Weights of a small GPT-style language model, trained from scratch on English Wikipedia.
Size: width 704, MLP 2816 squared ReLU.
Training: a variant of Muon for these matrices, 1407M tokens, 11186 steps.
Each number is 500 + 50 x the weight over its row's rms, rounded and kept within 0 to 999. Layers, rows and columns count from 0. Numbers have three digits each. The size before them is the row's rms in percent of the matrix's.

# layer 3 attention value, 704x704, rms 0.207, rows 576-594, columns 528-703
106:411555519457545518404541480548549539571486608567564527500480507520463504526514498457457568394498579483532435460485446581512530433514522468559499564474534421458478512490493465511407472541570525456531488452490458413445431546432518489561530525407562502479433498441533527445514476474488458472519476410483494554546504467522547573525658401466458376497607475529523453443433444507552460549486453501473477436524444399455495490535429514452521389556456504423482475472480687462508508436571463478555590540520502413469459522390515503443457525
105:544628523553486539619545531537445662626455541525463495457478529447522519455519533485475496540541554502492439564525623481478617399471455456433475440423505503462500460462542545541546468610491571569568479476518553469535442504595491525479396482596511487599568485509464497553382476476476474474489528482658474500484533535476489561563498472349522464656527535593377504464377660516540459430502445460569470547468506509537580542517441539665530496486462500495422570504478543567535564506536583511548475528543433536391524494427484505441563541
101:449479453501449524464501479491406491532483532529376648497388468476467499526437525515505414486581538533502447476616457530477536487453487521464609455481514490564471520374591551527474496600566548508378456404511414523414471487541499561543588558477496530462532502565461435496571467519594460482535480563537493600557478545539426593463498472497446434588548521414486429475434520442527497515453462527453456456508444521478515561580411359459474517496454407433457460497515490500491460508542558564590449552543454577419534490487553422567471580
102:528526477569551398461490470604427449537508437571519476562466523454581427489505470442530546410429481601546471479476458462444524410540534442490552482451515548481519435530509478576409478506540526537520467397466538572509494524588491502515410478475442487471544570420404626509452425520600445527494426470528517528432556531526481542458611482516564512477509582563476481430441522453501534488399527452524530483524587439535400580477512473537512519488552496462472554486449505488582490527505491512529554481424536457488499523462491474566562494
103:496526523587482629497494522480567535613425548510450469440494444490455513578470439471458545542557607482493489473477505449469404464486425488416549579376641516434496588443450490460513497518475556484561506509529535469437469497583459503518577435472513498566569384560561532547437471542557471561406367460472498576513544468504513583524417529522534599420574449466551498492480507551480539481489552402540423510509456423515453499534430562536474452466471446427594493530470540512450482555540483537512482496478453553454513480535490436466410552
097:425476485481493432548542544462539432544383580498565482408583540512555492485560496449534553448528566436541517607496523468482499484485538473527481522554512574468509541529560655540520490539457576525472611462520560454552530451492551453491542472538527506451536454517452534478415422437540459496466544566511558415529394529386423453470549514498481592552474550452468554540568543558498552464484545485489510435474565569513537545548475528555500496496575567471582451544522476458537471477575568445476506506471449491491539576496525498458416589
102:489540491582475572494455438487530444467459572502537494520617475539435555445549473571504509531486541565460571458436492444479479511438539484533449478504506504488459416530480465487418516455497461566529500381485506515466483567563463514488555453487537598497471467542512497526494415463541522477489558482478525512511543496451493475401530423605590492456506479433564505471417522563493496578534478547507515415486447528506553472438450483485585520437552527516505471474465498470500480507561415581418433569421496608497454525430529412438533558
097:577402456528543499581442594518553549517542435545503482505545580601401494523596546550515363545527490525529467436481539520526464399485385509435518543468562538427523448568565424502567474577460491457504447568501482541546488584535556467574587481475464575508419508445430503561604377481540576521440520479539495463519548422483446489476471488492428525433490479532528547492436543585512547551493474469513452468479554513547485537465455525501485583400422483459558453498502520581472484506535538543546472462543547519518410588434527417439538458
103:437473485560567480558461442481482482561517578475523459558553453563537549580531427615537574470469543523520489439497663470396459504536505434484485464343458544495548498600542531545537500489446537435498579502581570589488504433580519498501508456594508500502528522498467432584499566446489569471523513559476533494458487536493567584483469549566571460522470440478537527461513476560488426403504588544507495495578454487571440429452548503564580542550485602564476498470583519480511536438517460475596585483466502557427471510576407574577630458
105:459434514433575474517452527472559572383537547508446556469574500502535548515526488520507590519428564511395558462465483473518517318499400547523645493463520470452565444490464535531453456533493544445509477531452417515532512513522485468452536580482536458429487489506518539491489544470532463566640544516532506448659409472487529506389527457428476446568427523495496441504550525465578447424479538482507501409509489493557443506552502434453413629516509567512519549492405510543448493498447500482483475525428490549473486461484462425448473458
102:513490488550503536457576512501539560518419517422407504604538529446448429556489522481474514436541544474522464542514419488417534469515400496506520446534513517552511452446487468499453577596502581472522458442443448515433565486499569578475552547514539507450431538514506602472511542511430373497433583486530559534484502561517436520484533524556508497534432414497500488471492443499467552513524485553428559414534503630508479458519595483599490492515497564577611490421541553455504505531466540480537592506432547485484517495510473588448497551
103:512519619571446477501439548423525477483470620495528505535495596508512418549554497472513483518504586543476468453452507477541492488547509543529449483481569482492516480542491518385507467580493429468461509602602519449503437434436512500494509508469560507426536508441525510503550511588584466529582435461531453540523445400507413481543537488474479543552492576510574571573429550417446459363508506403462462485499572545542453459590479526505519457421409492496438556456560451547488576388495596544482503518540475536470496552406607551556430514
106:565381437585520601499457497530510556499592409521464426517556555516519486523448518507484489531512573544502470457447515457453454522528561500548437481491497490440539517607472496436473563444495548486466384550525579543472468358483547397446570430485439511507404505517498513543452473445487523488466555491517495489495647466490462564498520451471569480473462493570488467558478402645462525509535515539490482445448561452437529520466489444563507553626500428442519511540521533445519497500427490456487515449493585446478485534472522445445599519
101:487484433533522494454585499527437583541633467536500580433539485510472521537465503420597432509532450480573473416546481525595432551546499456448495512565568494561520453527501542478541297530524523474510471473582499461423514394526459446513467501474378491487438555533477510617481537476583493448503497510579526487485508570499503441508522548561500475436491544549496587433520535487592491511497459405575488522478505534428538518492503530489520484506412540563587480395460489441530405497477501486366534502484469498539496442470474481455501519
106:471457490539521486453508521465544525640508497418480542488438559499443568486500554539420513499538548500473486471528628511432574495549500481550514447511489544483475547508513476570474466500525489572445502482462500434587470546584471528426540457463500503524408435519460519487453490558439432539618489459579512517523454507500471525522493483486467450554443561553586586500462446522470406590523528595466371544403505489474523501464516591604529547518512444534537563548458446475501564524396503580525458457452572573532523518564456544476494567
102:473489542521493395470455481520560488435496517606531505492478560423518449468506436596472483508501485493460546561504465458489446579469572492422471538460480441512441559515578502500479472507422411498476473473544496483494498498495377482449533490560519500430548477484522385553468520476509466529420503499488419547457400524490462615494489541573550456536513538545546514413532525627417437508526507546479424575481604440485515601469453527406557485483468607477480493580504512474538459420374459471543486459616472454522525571486489446487405485
103:498511512415535451556517487476456546448532498542597422450453501576434527489521481565472464441501468469603480562410502530478479598464492557537550626548510481477480516559412551462482478500441507471442529518516514454461434577535496513485498521562518482450469477547473543522476513414450563444421470533486441466493577411489494544548426487452579459546394427498544529540437513448491571449549542467516553468492503409543479559544499557511500514469532482513497591530461500468488494490518529602494464530521488499574516464554562466425465551
106:513385585508494535480567460481472432528540525530439514538543449504573495564513608476558454437524492568518501495532473514536461465489431556488482423539551484526415471480454539464461580580564500438408533442466489439388503443509474549547494475523512469490569510408469474513559558440553493485516543480501471509550458445523522403537496396528535520384419543418407544460480492492397495481505478570470522465470602460520476500581515547568483459463401474451502461537554490408541394462424538396461428600562511422519476471501564550448496480
101:571548467460532541573545452524424560483514411476584510593461469506507520505545485469391496602545485500504503503495518490544444539476557498370466557580512558437479400518470517441499502487476594512461448430576499514472543520541595560542550465512506545455527542505442538499376505498417453501538442453538594552507484530588552525522538534482544475464516552418537514414463447576454507498516566475477591513415473556460547474533396498486500570445493453425455533369538547531600541460471550504589489435539471481588546500517420429531453470
# layer 3 attention output (transposed), 704x704, rms 0.227, rows 576-593, columns 528-703
104:556441457496583621527452655508502496554494448538514566515612453516500468444414439610567570456458520553470504392457569466421461523447479552512462513486490514454528470521514450471614528491477512533526593528554478515491491500465500407464505458491463441437549374537568599412529480563611573424471484493488536568565471500441414450528449474541510424565558512460519500523550437442500534686515473508491553513518504562523440557500456416526482601600529499553501592470419474473600554515545476443468526519489533495520467416532465475500526520
107:520491555441487579398442532472497444586510503439479511431457542477493487542487538543497533486517481409493434528470535428451430484370495473491559530543497463485528534545573462503579506573554531410527528476554446517482532523547523534550505477558494519527485460599543470585545442400454505493547475543535502443478538541510496620460461453470522563531476505566516458454461581433546558447527560492513459509436564377512553407499456509513528465409599482470563469456475494481508543593461455490433469451425527445671523418572418477547443492
103:510542428512587593535446482516449456461458471551484551514512515449511485496448539504510578465481529555525474480368503479471430585467473533465384507437433574482456513455480489523600498480404478572457453556491391508491492487494498436527491446496465496518549344517504491461531371454529477392486552508482535532452501406498482467508486531492476549543585535558501431476547432537532544446547552430560451479517496533495514477431546546542408465578593479513512545482504491531510550497462621513407415560516591377471469528491494485494521563
103:574539489507603559562486597518519602468602543502429571433471489520438533577494550506480520459451526556421499457483462483465534510594423451487463521525483527495486613425586465503533517478594527482470521579428506550466507576442485558532468467573500489484501529465538474578454428552579514386547443519627545493557489524551596485516474625492512597546501471513484551514530518497460492494520448605531496450491451532454555448550483503456446491430379465586518494539521521473540585520580447468572588494509501507515385525462460468505447564
106:449566563491541556483540502469496494479514463553520462570485543478512405504461490574495533590529496430495603469544426573472431550506528475519463514426547470446413568498449599445475484457539518537564433549450469492452502526521546496446523528500465452575473430482450479495452505446480568509451499457475475618513481473520523565496455532533565505560503501503542451595634493527473473503449449430483470494499531439529546560530503406444527556437550421357510509572466568511514477541483433562565470531472547531433491420531577433462461406
098:535463535529516508480521513457559599425547540501470491449499517512479544468470520512564496458509553480567450477477520497448515548435457586416487442446431475456564489497568587541508536485448431496508518503511492615484429455520485449528526436447493430403489478536544545451533518509531485528480476496533466569510437532543544526500459566517629633411488505528451524572496349578561537526485524636463459493531470555604579486536471484489512462586476496486535493511487502435507512534482456311456504445381466508512549595517505383464529474
102:427549468524500476551499552558474474409411423501466477420525493418541546533600418460548538490562538444506608475575453479520495491538470500532396500447549537557457541554430454487482511576556490452371586534580485521463581442528504450536523520457488480501406537621557555413514481519484500438531620470441555581469421520540455544464394534472570495491587463500481511430453542568479442472547472451435494560468504504507485459475579473553459503591469540539527463506531481563472434477454523577564419531549435453506492523441482449470460467
099:488395521548514502489483468624475519488500424498477512496476523465466479571454388499467451519445432396557491530435471481515456519517534508499395508512464491421472411503534553525531498435457489591476445517415432503433515486541575461452479436552455526534386588468531552526476555509532553546469575459541471518428453499447487392610422441491552523487555614490507461490542464493429406503497429543553483534450589452488445475468470533491412424532466516424448534538448563466485488581488562485468500530515542635482509498551446422445516569
105:458508555542511438494543530512411517478527549558568468355453480449505511447649514563414523506491486418495503482590488552462497544530476569419541513494450519456560555488492466509441465536506431447542519401479431568537465400524476538481480537521480530577543539491551477550476482548561513528502436458489491521560527564510482555437548532469502486593451481478468423517481415512579437482489468527535494562489525557499510494504488494443504522535540506558534511528478449407405521459541487558484453489479525445494532572461414445517436410
107:506427524476492495434569512485493507479394455520496576517541540517532555490520483533430466496488556546492391545417591465482353552471475424559564523449517454521509604468521387473520565385512517475493511525569479477395457480424447513480431490536525515427589510522462481451443455544467531434459449531408533448427506574481515439520525513404495456564599485511484445473452509592542564553564505528489489463509449502493531434518476459487439520484526487502517581509512532499476450470497454524499527487421457484496560506483527439503530461
098:577391449515541591482569478467440484510622463489499458530506435550493404455413512576554447527529414471471483482498481531485484557501544475462412441407629516458543435479494509521514503573548528461461524443541549507452528436527465508531503527524467515464476566498497479456500523522517550446458511520574567585536551453569579430436473474447483516509584409514574512540465480482375485598527427494670580492629485591570519440489492529546503581452580440465555525525437493509558515522569518588509433467448486520505509484452485549570537511
105:545468480448488554508492558445482447424489477482505503506503519451466546434533530423556556548563503581427569454531443490514477453483387439537487508489448485475491490532598474584512546525513501489575546451441502482566614474481431480438493483501462512526527490504500556556472374421481555521496503531497502616539614480492487474471428475513510457524453432527502521573477521425444520587473548521473479508613487508453491499562562546500521486494450465446574476502539518575428481490466512474479535494550575488537453455451517512475570524
105:443494517558482539507429464551440554458503454502520528581526469500580431442534521464498527491492480488504510444593494440560491518518422406591524535490533578617452540544451402526503496564508484448451433400483497489469543515548490481464439503530522555486516542512444528543526529540496540541486479547465518486435540509500545442532566390514483532518443514508445466518502467476540639417424484540466548468451468467574554538477578509470587513613498496501462533544480535428485401650452464428534464535527429440444509441546561435506508478
101:481575466474544431568514439417462481529475553577508573524618415531497506507466403485435500574515513520529484574549323420431525498560473541513465442570521490440626523527549493489507509516481594486513512482602523479423547572517493512456527462536562612470417445541424543490487626516568501445444624465582516459493517433474493510595485553482514580472451457505469454519493467504447489497462437506525491495442473520429579480512586512521535439552539475433483549502501459517535528488453363470479570393573496492481432494544520460483464487
101:510504471558504580479505487474442472534506536439523570462457474442468509504558564437529578574503512464494503498623501476530481438447485481497585532433496516554585506429528532492520439523544531532551414477492552550506507537537591470549424491417556518523513541459499566527524518491384452534454500482509530529516538431515522470513493380565487423398541507591499578512557526487485596442435434396527515581560548557519513531440487545501550496405539514640501454552476422504421457525466634471487467544471473531536476511479531444511507468
105:524528523515589502496514543520560513545579558352541508529543462405470461541448588502482518518507505481613557467584431501474518468528575587481530562488534510493614555484531482591529356465558557534529528456538559475560488536443524505540483527546477422454547499504476457564415452449632539480542502476451455499520565468502507602491550600525450485502502614525403535491576398480460461648527531601443524457497426519459404501417589441535492565582554513429467585503456453480499496532558504501515576500559485568488528496589483477574606587
101:472454493535601511442485492503522515482531542468509527481389571559479542520442580497490505536472513514551496473519492516588460433522561499543523557495479531493525484538456571499517462540487553466565590545505499445531484459582550414467526481516603444527466562581399437485410442566509535526579425425589474438522364445574449435553551506411497480480572472472538464553409569424483476497528455604405519432553490473542569456463552431571447524573543520550539432463431532460417543547510540409456565476495556508448510523580501536468425565
102:520468524425529483379454570486460523535534475525497544552500528504534528428492505526464558527540492450397606519521496424476552504449495516558493477446492448603498473501484563536509505594474452530565517551485504463512516562474439487476563485528465552452411497466525522454468609555463513540433514473515495411522398526453555585499420434453537480480519509419587519483459466627422477470640497577467518544501517567440541365434640517604529534491487491591515515513469391586512550562502463396492510499483500543439415507536491464470413502